Weights of a small transformer language model: a variant of Adam for these matrices.
Each number is 500 + 50 x the weight over its row's rms, rounded and kept within 0 to 999. Layers, rows and columns count from 0. Numbers have three digits each. The size before them is the row's rms in percent of the matrix's.

# up: layer 6 MLP up, 704x256, rms 0.0614, rows 670-703, columns 192-255
# down: layer 6 MLP down (transposed), 704x256, rms 0.0584, rows 670-703, columns 192-255
# gate: layer 6 MLP gate, 704x256, rms 0.0621, rows 671-703, columns 192-255
up670 100:518579466400552520508457476526526402471485459415503450463477501464536419545456416549441545491532488533595494609545583512468557518439429473470514512484569602461458496567614462493518460504558447
down670 101:522371567512525465546516447522537478362504523489398430591516452481551563486510489508578506497454483533442471404439500461527474604426532457491508531580468514520443540548538482391506430517546554
gate671 104:546484496441469566571552391576496513526462467473472387433453577519537520449502430457489467479501529534516442565455497492586419480470453504524467539484496538370586523475469563463491525559507509
up671 098:462520448583517506417522504465461510472607554581505526644435456509503522576449479451525569452501555493545534443519445590438541495514516588514480493480436437613608373589481455549496499481530496
down671 095:497508515450438613636561491489481421514488391392470397466501518505551471382564419484461457518573534551494446550522491447538477468535504439480495555471531526464444506453529587496541567552465464
gate672 090:506454547572443435493463460421457563507549496533510556449494504508524520464503616488361493614481505502499539486595503524518547541553462479493480533548455453477489555522505449579498498504480510
up672 092:469533451574484463536482502474522530527517519503485508593497485476562402481522563491498556519536465551477559409504692515474481466508505439547540458531541503539570464522537472456543434579463482
down672 090:458453507463544610394489416518479467508463485496559386524502443492445506485434433466608478490472542455530469513493432462524491504487517582521495517442541520582489413456476578511440524426541487
gate673 099:500514510533538547526487458528464552429552431514536405522453516561478495516365516441510431435518521446418473544595456599440505483492455562498459493519525537372516591485579531481418470568486438
up673 099:574515493533479508542581548404551433539515599563480484503508501507568455446531564518482468430462630509581538573463506514499488456486484425522527482459478521351398486550556530340510566471474511
down673 097:510507479530545551528443369524506554397494488470497509474444405454426585496435432462525479396530437474446513475518464529494613453518418553441431482488567513542424488489486473539443456498519468
gate674 104:441556468483477571413502544545497559458575451573508488590448536456460447449479322375534514441502530481488575411532490544530631452454538491391413552510398470491544555563430472488477471496514535
up674 107:529529414546447514534513464515446529482472548556467427470526491463472524486461454558475495525597504503452487547450551397426636516422571563437542510582478506378537465569420414592501445479447406
down674 110:545573448493417442527525475477440507575456595565526478439467496488470523537438644547471448581471469464474485511473561529473437623489467460459619557543580484391420473528417431478580494500499455
gate675 086:497543534550530511441463508506456528475473458499452543462604456456369534507590542465533445488455446476471488455566600567402500500543536508538477487622469508492440439480527496448488500524487458
up675 101:552511508521418400479528485490496465453530442465574499512513546608489546443433543512460469494465510495519501426441448509489404381536506524523515602420402500479460618439470461493529502573520477
down675 097:492514576552537532450466488480418525466451460475501578486551447491437535519567558432457457480471430487451423457562630551440492500559480544573461493613456467513420439496521446473470533506491456
gate676 102:463433561451517527510403598503486466522518517466457498529460464446515548415463587483580548439517532429502471504495401453602433502463539575448507612527504498498396553515516486527495539473523544
up676 097:625528498443439539476494548560566520397366513527485525506497496537438467456535520488500502560527550575580608522472459522530449480539423390595503583436446477655487451558480527537482485514489535
down676 091:516493456557518495452504401502417509554603523502471499491511506500486545482503432501494484450519497440470461468596501579424556513506484567488470445495579513462515528504589468549526477475493406
gate677 092:433484604551552452495596589488486447557475542552521450467460488556508571471491557488546514444524529494560549522439516549488474501497526604489505489536455509605421614510457520491432438507466414
up677 102:540488530499458505521421386515475535499429450444514521541482566572536490535512472466523476490466451485505485381503370511481543502593514579497531553499448514443481493465400490425458465552506515
down677 102:414504624541546476556520581504487511589476549520569492467509515575503527529500611440484534462569506576596528496442516566483482507511531626432559494555455510557486541521467483548476411529519409
gate678 103:569551431540540504555432535374457480554487512465534469528512520489490539544519489475368450583547504478389498506432543536418489608528440409544550492480444420534530517575515568541558540467532433
up678 088:471543487463504383443522529494475520514448525438507625495559489549477470519550570505458542466471521507501479451507545559402415443503515465564521605542511547489527461471492506460445524477524444
down678 093:473470502485454585493436519502491429437566511537442430424422490500511542505406409511568486450508424449528511544547417444563631497578497533433493466482500506515483501544502461477544508547495587
gate679 107:518496512530499586539462485578530565433550541583508564529562447510501532469521479486444491437450538567448621521525462580543476466490499532515515532486527495418577499471514412448550549532515509
up679 104:462501498523591514501579544525524514423506462535413499545546424512501466505529559478488427422573572544471450496459402482501484471462485509572489507552600495521513512500516511521533540497473515
down679 102:513474498492456462458460498448538458598495424466526489484499497434497532563440544541512520553485511489490436472536511466422544531510522407429425482414470557485425509489463556446494470472524504
gate680 106:564587432558426461491496475475550573527489502442470569472435559433426561548556464622517481500525422499461456517592460492498582499565482557451526497495501628497498574500482504522460450519445471
up680 106:522456522454509386522523461534466385462453548550479439474552553449436500544446440470489476549503467484493563594490483454506468516451573539522354506486454453551535491469525438582406431436598531
down680 105:499591523543483497429437553482525554516554563488509544555454468477517476575577559579508552439451444454556487493462540546467580485525427575524553470526542598512461513515589443536527572532378548
gate681 095:510562486402579527604683472536503517461452415472558439606540511536531551502558491518530400495514583558511459457521497544532535509465462557488528536499518506541532544510532499473412477419507551
up681 091:506500413521436424521510538447446446487410462534500591440510502485453494516528507457599510434489501525444494439393516518562515522576547559533424492445486488487483464436418532458591417519492489
down681 090:539520573465504539501557462537518499470490504512553422583498463541510517470504503568471463533523572441507465554556499491400492485445411500479550506463547466632521560560571522519398486506511566
gate682 097:503436442411517546517504511511460464535494532637599459547423445508476487514553433552525508573428457524508455500549436518506455477559625490505555513510458536467536533553458532428462475491527515
up682 091:546501467459499435475517545512481621564442501488571507479503429530472483480557544484535535444564427513521444565469464549553567535571417503510536479609458521561392494407456559554494611460463550
down682 091:505543444565523527465563545487537445456551539494374565623466580499467568502469502559534436491494564530478489605517540470469515509457445470537418559489611535554419543547549472546471506551456520
gate683 096:535474512455437458451545533413461483542492416445566518567442546538521612586499485501503524461498472443492439505512530627480550445571449543489470495504554403536540514441510434514541477438488521
up683 103:514461500499440538568502516385491446624509576420541500520513473465600585596513480500586575501549477420482449545518524504501560513482469430519459437570568405513538517544546451554496541366525518
down683 103:472510492519515533509435527506560538497480550549532496464576470519539386451505501517493460554509547490541525511530492406474498487475585475534516567516396570484450503486497539467464555518476541
gate684 094:498459510605493495442480514429624506462534577506487506477456508527555549460481549494503517459431508448436517455395503548471512576591546480494446575407528544522482643509518525525520551475487561
up684 102:534454469493511542541493541447591552466457519462491474474523475464545484503601530561495548479446426484457461479499452513526542544513518493527535505463558536525564525567582481578487565507449563
down684 099:500508451433472552554530480546404476511481447476495541529542467483481483498521472554519471513551514518563458526590494529466501474429496524511575416522416479522480354443477507463503469516501477
gate685 106:463540455600481519621503533495503550443489546478476534522558495485498554490503591584475542520461464533509555461533503467434505478520569513453541423529542593429494536519524493526491483505437466
up685 100:515562552463545516558427484455433531460525546485492460508538545479490387473495433490540570595452467485450523555507559552400455553474491488600505451600451416440647502570468453537505466481503490
down685 097:398417413542520550526493323562508465527533450528514571471470470469489619415551548494557478401519468516527492520440458475554592525570558517425477544507510583502477497524509511440547481445489526
gate686 094:480560640530542493530530510432519503444568563484528533606477541490570455491454455477475510455463406482520523493537582530417441541484553429536616422532453489498591551511518455515456410468572493
up686 097:554425565538538582552520546389506490484501533472441464447565459439460448519520455511489563493621461449477495570481529352503447547495516457492624433553505453596468499514429459539468483458558430
down686 095:460468380463467504485472456540507494561474433539465425499513539479434547560525562470527455604526623434458427544524382465499576521512443622531422521479510519462452497487513509484584499524442510
gate687 112:534428535428433478456427466509523500505534480607553488459435495525466515468515371535479447523453441504440501366552489503591559576494486599511461574592417484447486484511502554535468404522522514
up687 113:524483509477444501415462427434507557438457455607505579537496565479533503442446490525498524599440537491571505562523567559603469517433451500456483423505519367663543438485573497472517441462502503
down687 118:531477497445420517458468400470529585503499508472496564548518557510560522417458475523540520612461500546579585494556611540602461508470445531513504422581434403614622441525512464556444451474535546
gate688 104:559434503594530530467469535444447501484488440509558462573482563534558580389443484510475431590465560563441470538431464528482463543498484592509488501436421485556559510529430489496516440362417469
up688 100:465552528408463444521490474557459475478583542555414510478484434455470496522525579534556585456512409592604564514574542435385472485433483512472466552513553544479493474432509587548515545590550497
down688 106:520508498474445526474578448538468552528523575498489403497484535451510497515471525493558527544507464579544517535498496472469382575413442539534450591482490540559582503485536513516507482450442471
gate689 104:585580498479496534507498555621450511510507528494418565410458480470475554409549530536475483538481494490540534448577562487527421469510564506525553566551491467507533487581568500511470547520545543
up689 095:482596547483466560443462455546541599427463527488462485502499484477559451468543524438504500544426486517420453540545466441432478557486526457517603381543449500475576459546465555475614508534381528
down689 095:425464466495528393524520446433480447563427524446626588483519518576465567559450557566489603586487491582466610436554493460389457436597461468583487579404536562527489518425531523458443512525556473
gate690 099:455505509479533615492539483499463483433488507469517446499546537501498437493493591553547515571562499530467411532494564511447546544440506475552520428512579507533516511394518513497458479445494533
up690 092:584504518542509453550443540489471484446548553520470538535492471459525443639517384506522501488566567437471496448461445543558518464508444521449519483568532534534523590413476539520585466508449554
down690 096:369520503471558514453568498497486483579436400537534443451519507539446486435457614506485502590492498528505501544572540534514481639540469477517529452438507494470433437479576486455384517463513472
gate691 092:476485519565563510532450584517503486441464528352511588516592480417474502542498539577368514499545469600527451543512509498508486616477465488526565554605502523495529569564555431425501507445483448
up691 089:586459476444562467468539494519548464533438546434508548552484338548483529553469496469483513446540485453528441460546607411469591532414450408490604508531571528499512460422483544607517575539574520
down691 090:412532469499426549538483489486476512529533418573458443457494629473462488429536477536506511527426538532515571550461354577566399389573540567504411476450449466515435523562525458463434421455494552
gate692 098:492497465602490494553512594397491487546494549460499477510525494466590541486449496488431507458468503447449511534452568492440499493581472495490504401501509520567473611442460605455489427525478498
up692 096:461562519500527637426462515578535524606493482490473410561536493427412532484568568551525594536470440498529440429585448516447560530507447499585534408473494509539554471631494558521488547449571432
down692 096:456529506522493469403471478559552537409544453501475457638484512488481510460588485571550519522563489412519436500468493500546505450470429462506430544491481455442511461547536446620575452456525490
gate693 106:443464379549457515545492467474535530474606367530518554501419588487548418499542421524489625534507475562561515559445418445487570526504612487521498415411519534447552461540478467522560528482582460
up693 102:539478448521378444536476462417430533566560535453585530554515501522468439559531524464449429542485523508494515512510471486446518513503500425479454483491503510549563410482404509460518512569447482
down693 102:441496490536531539502586476491609501393510450531389467471477562558586465466486525547551582476510466450504475522544478511517518521454550531577526497487544498468518532455458489563618519514611592
gate694 100:480502555585459497545500558478532442480563429582602478553558526505513538475487442589424450378509460477451443430487573478568446433562423490513483370487500464485443585512503495504451486504545457
up694 097:536420536455547431445513400466487444453521474466458410515397514523446432415475498505553550497427575465498495432446465547457472531483542434442442580509492577541509487457480539482553460532427510
down694 099:467522586458512471466511473475520404493517405554562488471530447505483504377481431532472467389519467520426464488529477462535448470565452459501497403482493488460481561516533453534472491492548458
gate695 095:472492497549524406495492501476453451445504574481486479610555468486495533525456490449475362465454607457356637531512419610552541506511559490467535492452500450406471537431525512588471480505495491
up695 116:548532525502402594477508482469494544562435477548516487430450506473512561469464456500479601445510427508627454501445491412475469449494519495495454474429445546503525529495399503463512464626468570
down695 098:469473500540535390527459532427441416441518561463449427531518486521465525504471456429489396485463510472409587506500438524566495498482506467468585460482508510382445516490531482598497488477554495
gate696 107:502510536601418494396513487514518491562443499492413483657544476560416526496478456413431505545442439498539587438488426551470523544494477521567429456419398484480528501510459496521520433564472446
up696 112:466403517533526475514568469538536519546550513462549541506521554499524610451551487443514485504474557530487545489425395489588488476482534491451434475488426509529508539539475463500484482500527417
down696 118:518403557468486525589476414466496547478416480501456541510493480558618603482509476408485560518437534497520554497457456501534537520459469498484462556546497412485494493570492451514517503524469467
gate697 093:444481526517485499448521474393420481509427444543500452505522466483474455566381492487576462490502559544574558518468428508564552548534503404506426538497481521539478479488421481502483426505455477
up697 095:432551498462397534549476503464421481529460489427493486492541488468544426585506568512477498500538554555514530545509523447474460545533431398522549516468514431569561467569464446482440450496505454
down697 097:536547485458468551549468562599560564486550526450547565497489563522563539495595579525403504496466442519456476503488564494422423428467527594543589506483511501485501498507612487476474556546547431
gate698 105:485566594453525463397517512569523530358464457483432524504454477505486474543485598487438487561456568455519508528563454567581617604496503554546494492501479487460523525592584445521502496477478525
up698 097:419541470499482504513487469585512548487564484490513534429461451458404544492497443469529568402493426607529600481419583544447511459501512591481471453590495560525433463488420525531528570509410476
down698 098:533444575555407460466512455540534475454460509482366447592467521498587505497564497490443476638528644441460488471489497536535571576571474510468452584428572461486542583498534510514496475504542534
gate699 093:493524536456509469522541482586395488544435479495467532506484535454471421535467595658582482503469511453590490552456547465434512507543467528521525598428469561469603484443586510434517483574410438
up699 108:475530514481576501592553515523540512473443572484432497489586516419593409487482562532486551469535404540487544521517583422411519512460474502517674492463565491487614414499523505582455586556573482
down699 100:528425428582491462483477553481647578513534511554538425494527467528562623453490432374426528514524456499435494430521470518488481466458544474489557478549500481572432568567431504527504482444592559
gate700 108:439443435575474519493494530400522522479666435504508441540575561525487512392429509470454421513457482472417473467539512493432499492455502536444539451463515456516418552561469553525508519566515480
up700 111:548546612549509458420454481502526480455459519501513503468404520512462536478508514453515526500527568496594509408438612549368490439520529468551467457579424502532482487568518458525525452534412529
down700 110:428454461502525552504482524475504424544560539513389445494525506518478506432460564483475486490535487415489522489403430510408486517512526505540515419497523492473502579548500505541503457545524519
gate701 100:576425590517430538417533530485474560545486616436537460535437431468507522449477453554501455363535473471511564507489627423475503412499448465559454562530521498519452501526431561508557481559504469
up701 104:520614452601520531462487526577552488479523422490450471553497515522448426476361491523550558488490564529481470522390523534514470470471547488465471481365521535437537533435465504478532465518507536
down701 100:573565579481415568428438603513534552531503623454479414447515486404526475528506538506533464409534423581504553458384499515465565479539438488482497511519619523481424460530558582505558526524507495
gate702 111:549483565517539535429460514446540507467460554551511482565475473532437514486515437446431506557406552454491459478535444575577518513570498602445446547561398472414463581413500520549501479438493473
up702 110:465507467492504536475569538454535553389470431485541484507473534480527449476515461498549501432501496558512521479481494518475465390472546461470498445440478525480557460545448507573473535441615508
down702 111:559490449482459482539527514500441567522476375542643512490477506532517493488408481437462428443500559567453430531482521513405439470458509462442477510469490521387522530489487555527492496395517513
gate703 099:607525516469530454410538431466478490486501425490552486484521529488470505472509497389533450482448605583425469448505554523529525468461500541499524498567481577540519451552560477509422466470423534
up703 104:514504540487511657531555489430541567478474466453502597442570423475493498520536530472522438418502587452468472467433544484472489536458479470552573348504504483498429453522574460529389586489444450
down703 105:453488472449437600549537613584493525511454560507423529544483498516466452537433532572468522595538457464503549554436439467505416507528539484500451563425448477470499498496472552538540541511536465